{"num_hidden_layers": 9, "hidden_size": 256, "num_attention_heads": 4, "num_key_value_heads": 4, "head_dim": 64, "intermediate_size": 1024, "vocab_size": 8609, "hidden_act": "tanh_gelu", "norm": "layernorm", "norm_place": "pre", "norm_eps": 1e-05, "positions": "learned", "qk_norm": false, "attn_scale": 0.125, "bias": "none", "tie_word_embeddings": true, "parallel_block": false, "init": "normal", "init_std_qkv": 0.02, "init_std_o": 0.0047, "init_std_up": 0.02, "init_std_down": 0.0047, "optimizer": "muon_variant", "learning_rate": 0.006, "lr_mult_o": 1.5, "beta1": 0.93, "lr_head": 0.00496, "max_grad_norm": 2.0, "warmup_steps": 200, "schedule": "cos", "final_lr_fraction": 0.03, "batch_tokens": 16384, "max_seq_len": 1024, "doc_mask": true, "train_tokens": 176600000, "max_steps": 10779, "dataset": "wikipedia_en"}
Each number is 128 + 32 x the weight over its row's rms, rounded and kept within 0 to 255. Layers, rows and columns count from 0. Numbers have three digits each. The size before them is the row's rms in percent of the matrix's.

# v: layer 2 attention value, 256x256, rms 0.0597, rows 86-127, columns 128-191
# o: layer 2 attention output (transposed), 256x256, rms 0.0762, rows 86-127, columns 128-191
# q: layer 2 attention query, 256x256, rms 0.045, rows 128-132, columns 128-191
# k: layer 2 attention key, 256x256, rms 0.0475, rows 128-131, columns 128-191
v86 094:110105120120084142089066106112175233112177168150128151132135128106138142113133167135118074087106143111127136077114180109160100114105126129067141081112174172142134097118181128108085099058110156
o86 086:122092070176130141130074166124165032150070113082136118126128163154127180163144152101117139145150091118112079138146124084141156112163156118150119120104120096094158130166104124189184105177132140
v87 095:162139148138146104134124135213058188086144071126121161139113144057144131154071106159103138106105145117123173151118144114131108110101176113157132165071137142131156126143159162130101156116139097
o87 084:139128165116046096121084083055167159112157119135149115121142142149091125147177166117122125112165122112149101139121094123081136078150136162109138112147138109103100117141089093076179071149123144
v88 101:133156145065130163134126118121087112167144133068130178076133115134139170154165144137083108128109006095138161148159080120103128122162187123146095137118138073126077078081190100078103142196112073
o88 089:087100117160165087104139123128193101098160122194076112151127101132115132101057130113112156112108143111166146133145076171121147168088074164153169157153100159143140180114133172088145109138193148
v89 092:147141188186074160107130103122145110066140144115056149131146090119147144083118099122155166075139151119110151137127157156132187127068117156132102179137137093094096100123137127169124195087149140
o89 089:169175129088130108139081141107092193129118110120159120132155125102067130183156118128110133128167099134097118132147123076135086177168140175096200119160086200213150175135112124108123101132123128
v90 096:147121121137121117151205080125102068132132140123119115139151100146129129128179075096169141123135135078120141149213096114125139123066100101212181084191119148116062116103199141131197173149173095
o90 083:105142153097209111124058162122192182113110105162143126128092098092145097123120134109035174084141092176119096100117190187095077160192137121099153140070172168117141146135057104117088130111200116
v91 090:121084113106145106141139161144157126100144183121129129162106048181138202116128084090141153137145114123155109107118128117139187169074113107129125122155107153170192109127114170170183082103081076
o91 087:166131122154082118138170090164067146122110102078140154124138169083088106131111150096144109069131107100101156084103069112163094090202141150115092108153126125043152172159098125153058110114124176
v92 091:137137134073130123135109143137136148144158149094090145107153146131127100126108146118082094100141092169117120139162142095139094117099129127117099209144109059113174143089135132143086132143139130
o92 091:108117129115191115093218142130058127147162147190145145167093106102124162115134136136161184159079168076157160209151116119113160152134108115113174102112069202180118157100148137172146122127138153
v93 091:162138124122101052148116127165123136121163173165097064136089132150100113154088103090147156065140144129149118132088067089092128124111146133124148113145112132169173100082122099140145144167118098
o93 090:102125121115134130090180141176121137150063137109131121109132125119164161111204090148135148159147148102119126138138139093164153183172103132118134096098226100051115201166109155079153147098091139
v94 092:135134129159151144092138112090038160177138075134106200166143177115122205155146085141136118124163098148153189131145099149180144106057144074104069155182130129116104151089167143151110100151156100
o94 084:125091166084135112128103129097224123117173151124141105119150117139142104139100194140060131127116060120169104123153159122075112105136113194127140122101135101139155118110143149078157051191198105
v95 098:115170098110099124132117119158191120075130113124134179127213104127130094101156061131186098102092166128093090104080185085130089125114158093090128075122123127174154106155147135174147134107155162
o95 084:183074165148147118159132145114103098149101108133141082132129142144117162141124194140055120135157119143138183120166136152140092135185109178162067174096173149099133079112132139154125126140114142
v96 087:103186066098166141140119126122136094105127144098117137161165155076170116140143130160112119120163106146127149074030109097107104136163156112099141114177116108150088140125125100143118152131057073
o96 100:109085136138105146144127140104106153130122135147128039095085099142111142128146083115143154179051142131072133152158138095111109133091072196138088181072176097068158134148081119115202180122161120
v97 091:146123110175069084156078147142115100109143159076168190177132079170143170103135179169090138152099082126132142075134121139140073121170140124114154049119105139180093186127124123108145083136121099
o97 085:116092102115165193123134130160125139109118111126116115083120108109082135184136112120099112149152154109097105129101099172129193169094070179125121177121153125053136094113178191146121115136092106
v98 097:135125100112101105147083108120081112175107080077085134131091182091191149179136149140063099120139114057162139122181072196166097096166174117182117163109090112147088105099121139110136086185097097
o98 094:114096140135155102072095128142158154079181194196105141068144141153139136073141093101183159137074168157114133136132165121105124124051073110079163119180153142113143127130158135084176129098129129
v99 091:153140120144118075094092133131091173130125086094152101162118122158100171109172164097153093176184071171136160145141133174106107111144131110124136111154132096164089125129131115102119158113122094
o99 085:126095073126113186136118127161153145135076173142108113107140146087144108088082063140068136148117159119133109084153141137163143155087087125119085164122162164143145180112136162136177086178119131
v100 085:119108147125120206143105129145209092160133091145107115062098074144089171128110112141179119121136051167089104181123061047108161147121188157131157133093191055140142116112084145115129156135116180
o100 080:126159151125104082058185157074119111096110149130131139111123166134088132146136118129140139132152117081130129086104072103158100105117142072144185119177041193097116136162143140138126140113106107
v101 100:153081142135169179108116117171124164170154082155139133078142147096097068118122104117104170095072132142083089189123100028129133120173066117113110105169146108139134182116120119134147143157170135
o101 096:092188096103141070119106136062110142139156123110072137204165093150176141061101130092156085136169120128131152151154110138132150163091164125141186073101136103117113128142150046114115145096129148
v102 091:132149101095122117158179139141140041147125138123124119118094165044117123155214119116146150073114147085105104096158126124057106129118149110223170139176122140092145150132139135113151135100103129
o102 088:141185129123139080168117130184162161169131126184159114103135123175130142119055072135094129132168140187149169158148134101157140163179076133079107075127128123176086165125095127098144169116126138
v103 104:171111206127157145153111129112179165169177113101129081121067161089134138114083128105109154109153119091139138119133140145103139108162111132135048140116114157120123077137115131163089106144095146
o103 110:117117050099104139129147101142096143116124108095082163159177146157133080122116166149188100121084180157119114088159108143144114143075201104130121128122116106135104110109141133079154149117151118
v104 101:162052109185148094101126105153121117124202142106117157138131137142099136108152148116061127142123136163114115096138194108167202091113123096136131096174071111110069126116108166141211133122136147
o104 099:131123123132210125125075123117110229082130136095126108118087126118170129150147109124173122134109115073124127125063059145084108144136117182111161101117163150134139153174129081128111102126084117
v105 080:160189139106133121125051155138160099133180084142190147143120129133122114138133125158101127189091117132111163153089073160137171073106142108172118115085151125115111180122122113116184154167186155
o105 066:061095102120094133135121154121130123139119175119089150142171006079131116148121132123120171098145140193154095148136171109082127187161114168071131145150133144156132180106139118081099128136109098
v106 097:084096113158139112126135118107161135092179102126053135152118104111180162096085131116069172089066144079150132094108142139136089144182104145151156139129145153147174186121143125116107102127135146
o106 083:191162113163099099186106077136079143163096147098163142085134107174116125124110133114187092107130077134124142117135089108169193121064130146081098119144133087059101123139096129155119121162094164
v107 096:158109128086128119155118089180075073170127099072151106179096129128085157091091136129110112117163108071108185129147116099165130123083099111149141138137141161084082121044174118103140087129099076
o107 093:096128079159100109128111111083133194140123127168110191107094126098130119123161125127151129092114152197119093150150133168137111082154163118128090161077118138172155182090076164107140072107164144
v108 094:144101129178134101097129106108139119116127121104124120133081152103098111128139171159164133120167161117108092123138159169104137111113154133150145087121154124226157195206102155126051112090136156
o108 095:150174117105137139167124126145065137161153109114134178137157164171119143159103112093116106109143108172099112115137024157127128128116105137057090149146059153120129116092118104186100125152098125
v109 093:140129143095171173138064134171195107110184080103132100141074142087141126089096109138166195135154197128114092114070217098075111116062096157170133186167140127088160116111110172163201127066104141
o109 088:148178108147130124140159133104087154164159162123128152129158105127159156160134115117125138129100135128119154148119078085140169122216143105118149070094125117137130153205140092148148141080109152
v110 099:178130145120116152177110088146165139114112083090107115168097130124168141071075161144189136164182149171096126077102163155081123127091110088117137103126139134097094071081111127110136113111088111
o110 094:101110151159171176086149197078121085118172170112107142108117155136147129169169175140082142149073114099146100113076079142110133154112186132138177153075145153098165117190160156126146147151158141
v111 088:115120105122106108112162176120142093108082183118130199099147125146126112180182143168162168147101160113096093135131058124165102160091109171169110164123169090116145116066096135125141164111120140
o111 073:138170122130138141135127139134134142115160128128143112122181090096144150134138060077121112130160161124109183207114174088118177075153128139107147112141047153146156123155143058103133166083061119
v112 088:125128149136129194096148095082139122174102209133139169106165138097054114070129132120127090140109124106140098128143155139179109096156149130095133095093112127082104125130138114130110133122129136
o112 086:102108069147108102107110127112172103139101118112129063090082163114133133132197086189169103100165139116139101122110163127154147150126111090139128130108149106198109135133089123161136120115100099
v113 098:143111150155069099091118136160129084154139091104168172158095127151125120132083215161110152173062097161095139096203117152136128124115094103150104099139112135146108165158132190107126103191101131
o113 106:060119096112148149145113159121138103097170177128099155083208031108095118125131138136132104074132138132180113142097110157118144109101116119068152142137097143158127112070168085106086098137181152
v114 095:108163152087157150157097121203209165100153135102131134126147095160156127085090141146131113104063162164095103132080140099097167134103109160133126131114182093102150144131140107103140120101132157
o114 087:140156114145092128152120170097072035181115119121121154156130092102096139144132151110151134140164114140149147161106109115139118166182113142107163096088147147138128138144137105185124147097143175
v115 105:106137137151165141134102084120168135151105143157143126113147135112142126141074108154123093175066102197113110171118123077181125152167140095110154090104169126113156183165137087099131113173167165
o115 106:105076114126098120081149127088092168131157179148121077113089086088088168065194136136182128109160155064144126111148145142110144105119095076109121175140105131074093139057110088175117095130097131
v116 092:120089120115099151114102157187124147157145104099172123131091062107194142102135107134149122192122183162179149113098069156164140148136090136103138172133110098120125125082120102121122122069093043
o116 080:130146138157098142171100134156154126082167153151078125091194115188134145128109129126096124099106141116125148106149118087082106090098171163119147109181132124062192144170129158093153145122155174
v117 089:167132125109050093129148124149121133158066042129166109112079116127172157106117127041145136149099147087178129165190146122168134109110151155173135169130128201069105074071079159114122136136089130
o117 077:092148120082109145175176129159098150087050142131081134149177132055113096111135066178182072113121168119071144124130166147131125130173150102078144097116125109195099126153166124104106137052152179
v118 099:156157088135120099120168141092092134152089116112144175104132157143115145157141193166166099134129088169098162141129142118163174109129152103101122135161130108122110092129130153087178130148101154
o118 099:129110191081219088115157158138130181075169122158113041153123184104124127154181115075106149150112130045143117136088105142087111137126087181126140104134069111123152150074118086161144099147149138
v119 087:074153093111197109100111150175127181104107138109165119133122196152117147131110125127124138132167134089144122106101130121160115142119114139085095114167113157090167105198133161097138140119147177
o119 076:163092126150094146191129084125147081193064139170145126149130103150134097159139181123138130138144079123147146163129151097110138084136120132150049142135102088182141197126102123148109057145153116
v120 087:142151123139163138193169159124128141162107113094113114148098164068111178140121135178143163161144187153108097121129096128198127132160150138073167077129163138103109102097076077146112103126130107
o120 077:104155159080118099019114124108125176131158157143100120124140172140139095102188099081152139163178118126134133144128138116087125155066129121140135142108116095139123182114138123123164133097105112
v121 088:159137111112032158126109100122129148114148177089100132140177107068141107113110149126166090092114178155139149103129177176071109130092134128131150121157106085160204090164156088135093121097149115
o121 086:153156117138163113125124098142154102189151141132126127077133150185092170173104118151088156143122087108158115119163153053198124140150135127152107148128131163157148137099112179112195100177095185
v122 102:077099085199067110089079152130141116093122035150116105165120124160138141138158135162123188134153112094168124149012059121166097131125141071123151156130102084176105150110099148166175113109175117
o122 100:164079165111171123145179149138123141135132193114065158140122170127160161130094123125070101150107107139157141102132093141118170121118069189150100122144141170082174097095161178073138176198095101
v123 094:144179156140107160123121168166119064201078048124122110112066121077186154144178145147116162182123104157133136149153116140106190130120103143127103208099103142053068116148118105100122132196136122
o123 083:087152162061136115103112114122107173110181138148080159142186102118133087121095111163144116121150147156169117127117162161094134190154118109126223069169119148226115163116156176123098135095188112
v124 101:104136145125145127144088149156092130129192133075102181172102149129117197162160130127133151110164135068097131106098087147133110136119118107158125119146152112144164130126143095125137114161142100
o124 103:154133115159150101136159111091221067180144112174164155071132138186131118149032139144080164136109059176145135137137068127112143142115114127135171118112120139111109151149132192089152086157129146
v125 096:135159148149195130140113134160107124164116089096152053124080115095168171097117096100167146181187082100096126154184122155127133132205120116123086140167138123094123116101059094126077095119118147
o125 100:110132130091092136128193097103131160101165157170079159124081159168109083070065115184115121127086151154145152069156128108136146157027099073142128132153135106109105176141150115135154147109169146
v126 095:132071066170107120092168139099111081141133115106084137115175181105067095158142114162114129106107140155135182126175148112154143120134116116157119068176083128136124180107165114145175130159148125
o126 096:079136187149184129108102127111093153133181136119175154144098072174154161095169151101127145111144129117118102130128132164108141103112164135125129175107140166122105116125120116132099154167127132
v127 098:154115058110123109153160131101141021137103118123129185123119126109112120143200136141116131130124079054162093127125102149186081111131112131171140128143113117164117151149145179075133126136170097
o127 098:134105165155144084087123143170105169104157153176092080124176144086168132071137128089109104114093149148146147155138166146140151109133099119109135113158147149121123125063149113138124132187097111
q128 053:147124139129132131159129099091085145126103134136120170102170119130172129169093132159132113127137138075100137095085067115113137171095152123151149183117115066064142079153149139103090107094129119
k128 060:090139097087112201162144114128185087125132147154149175155140116109147142107140090170134168156126110093086149150147115169144115180146176138048112104136067132199085159104126167095123140152128113
q129 050:119169107112092146081131084205091164175142134093117147173066150151070100186142135116161065138182111105148149138159140134128161119062108159146115136111066177104138136141136128135125078148162114
k129 063:117090110121076133146129172194200148084129141097147148105105093120163126121113117095145119063165190131112119048168154143120104097131098149124170114152159092112151097098199096150158121123121130
q130 056:157144135163137139121142158145140195116107098083178151070089183177104085123141177141152177130128097148146164139186174127124133150128147188127095083141087133197150141161154177124169064154129119
k130 060:124143144151101117117103134114142180100122145137134172102128130132091111178148187135131068139167138118048098067122115146158152133106183077141146104149085147115201157149119147114158138116110101
q131 062:149152130122118151160125118086068165139215108105093177174135106170109108138106159189112108131160125164163174105162092131170180175140111151108189150135106124114122157104165144078064118148170117
k131 077:169115156104079153213089157129150134139151170135175098144146083126150150135160117080129132104109118097132171117103083187109148130139115123138103108090068146063109085075097121104122144129180187
q132 050:112118113089157120158115125111090148151117113150155089149083098119134137159117113168098119166118125125125094111105069120111126119134094094148120194103103212095158138109116116125169175092108146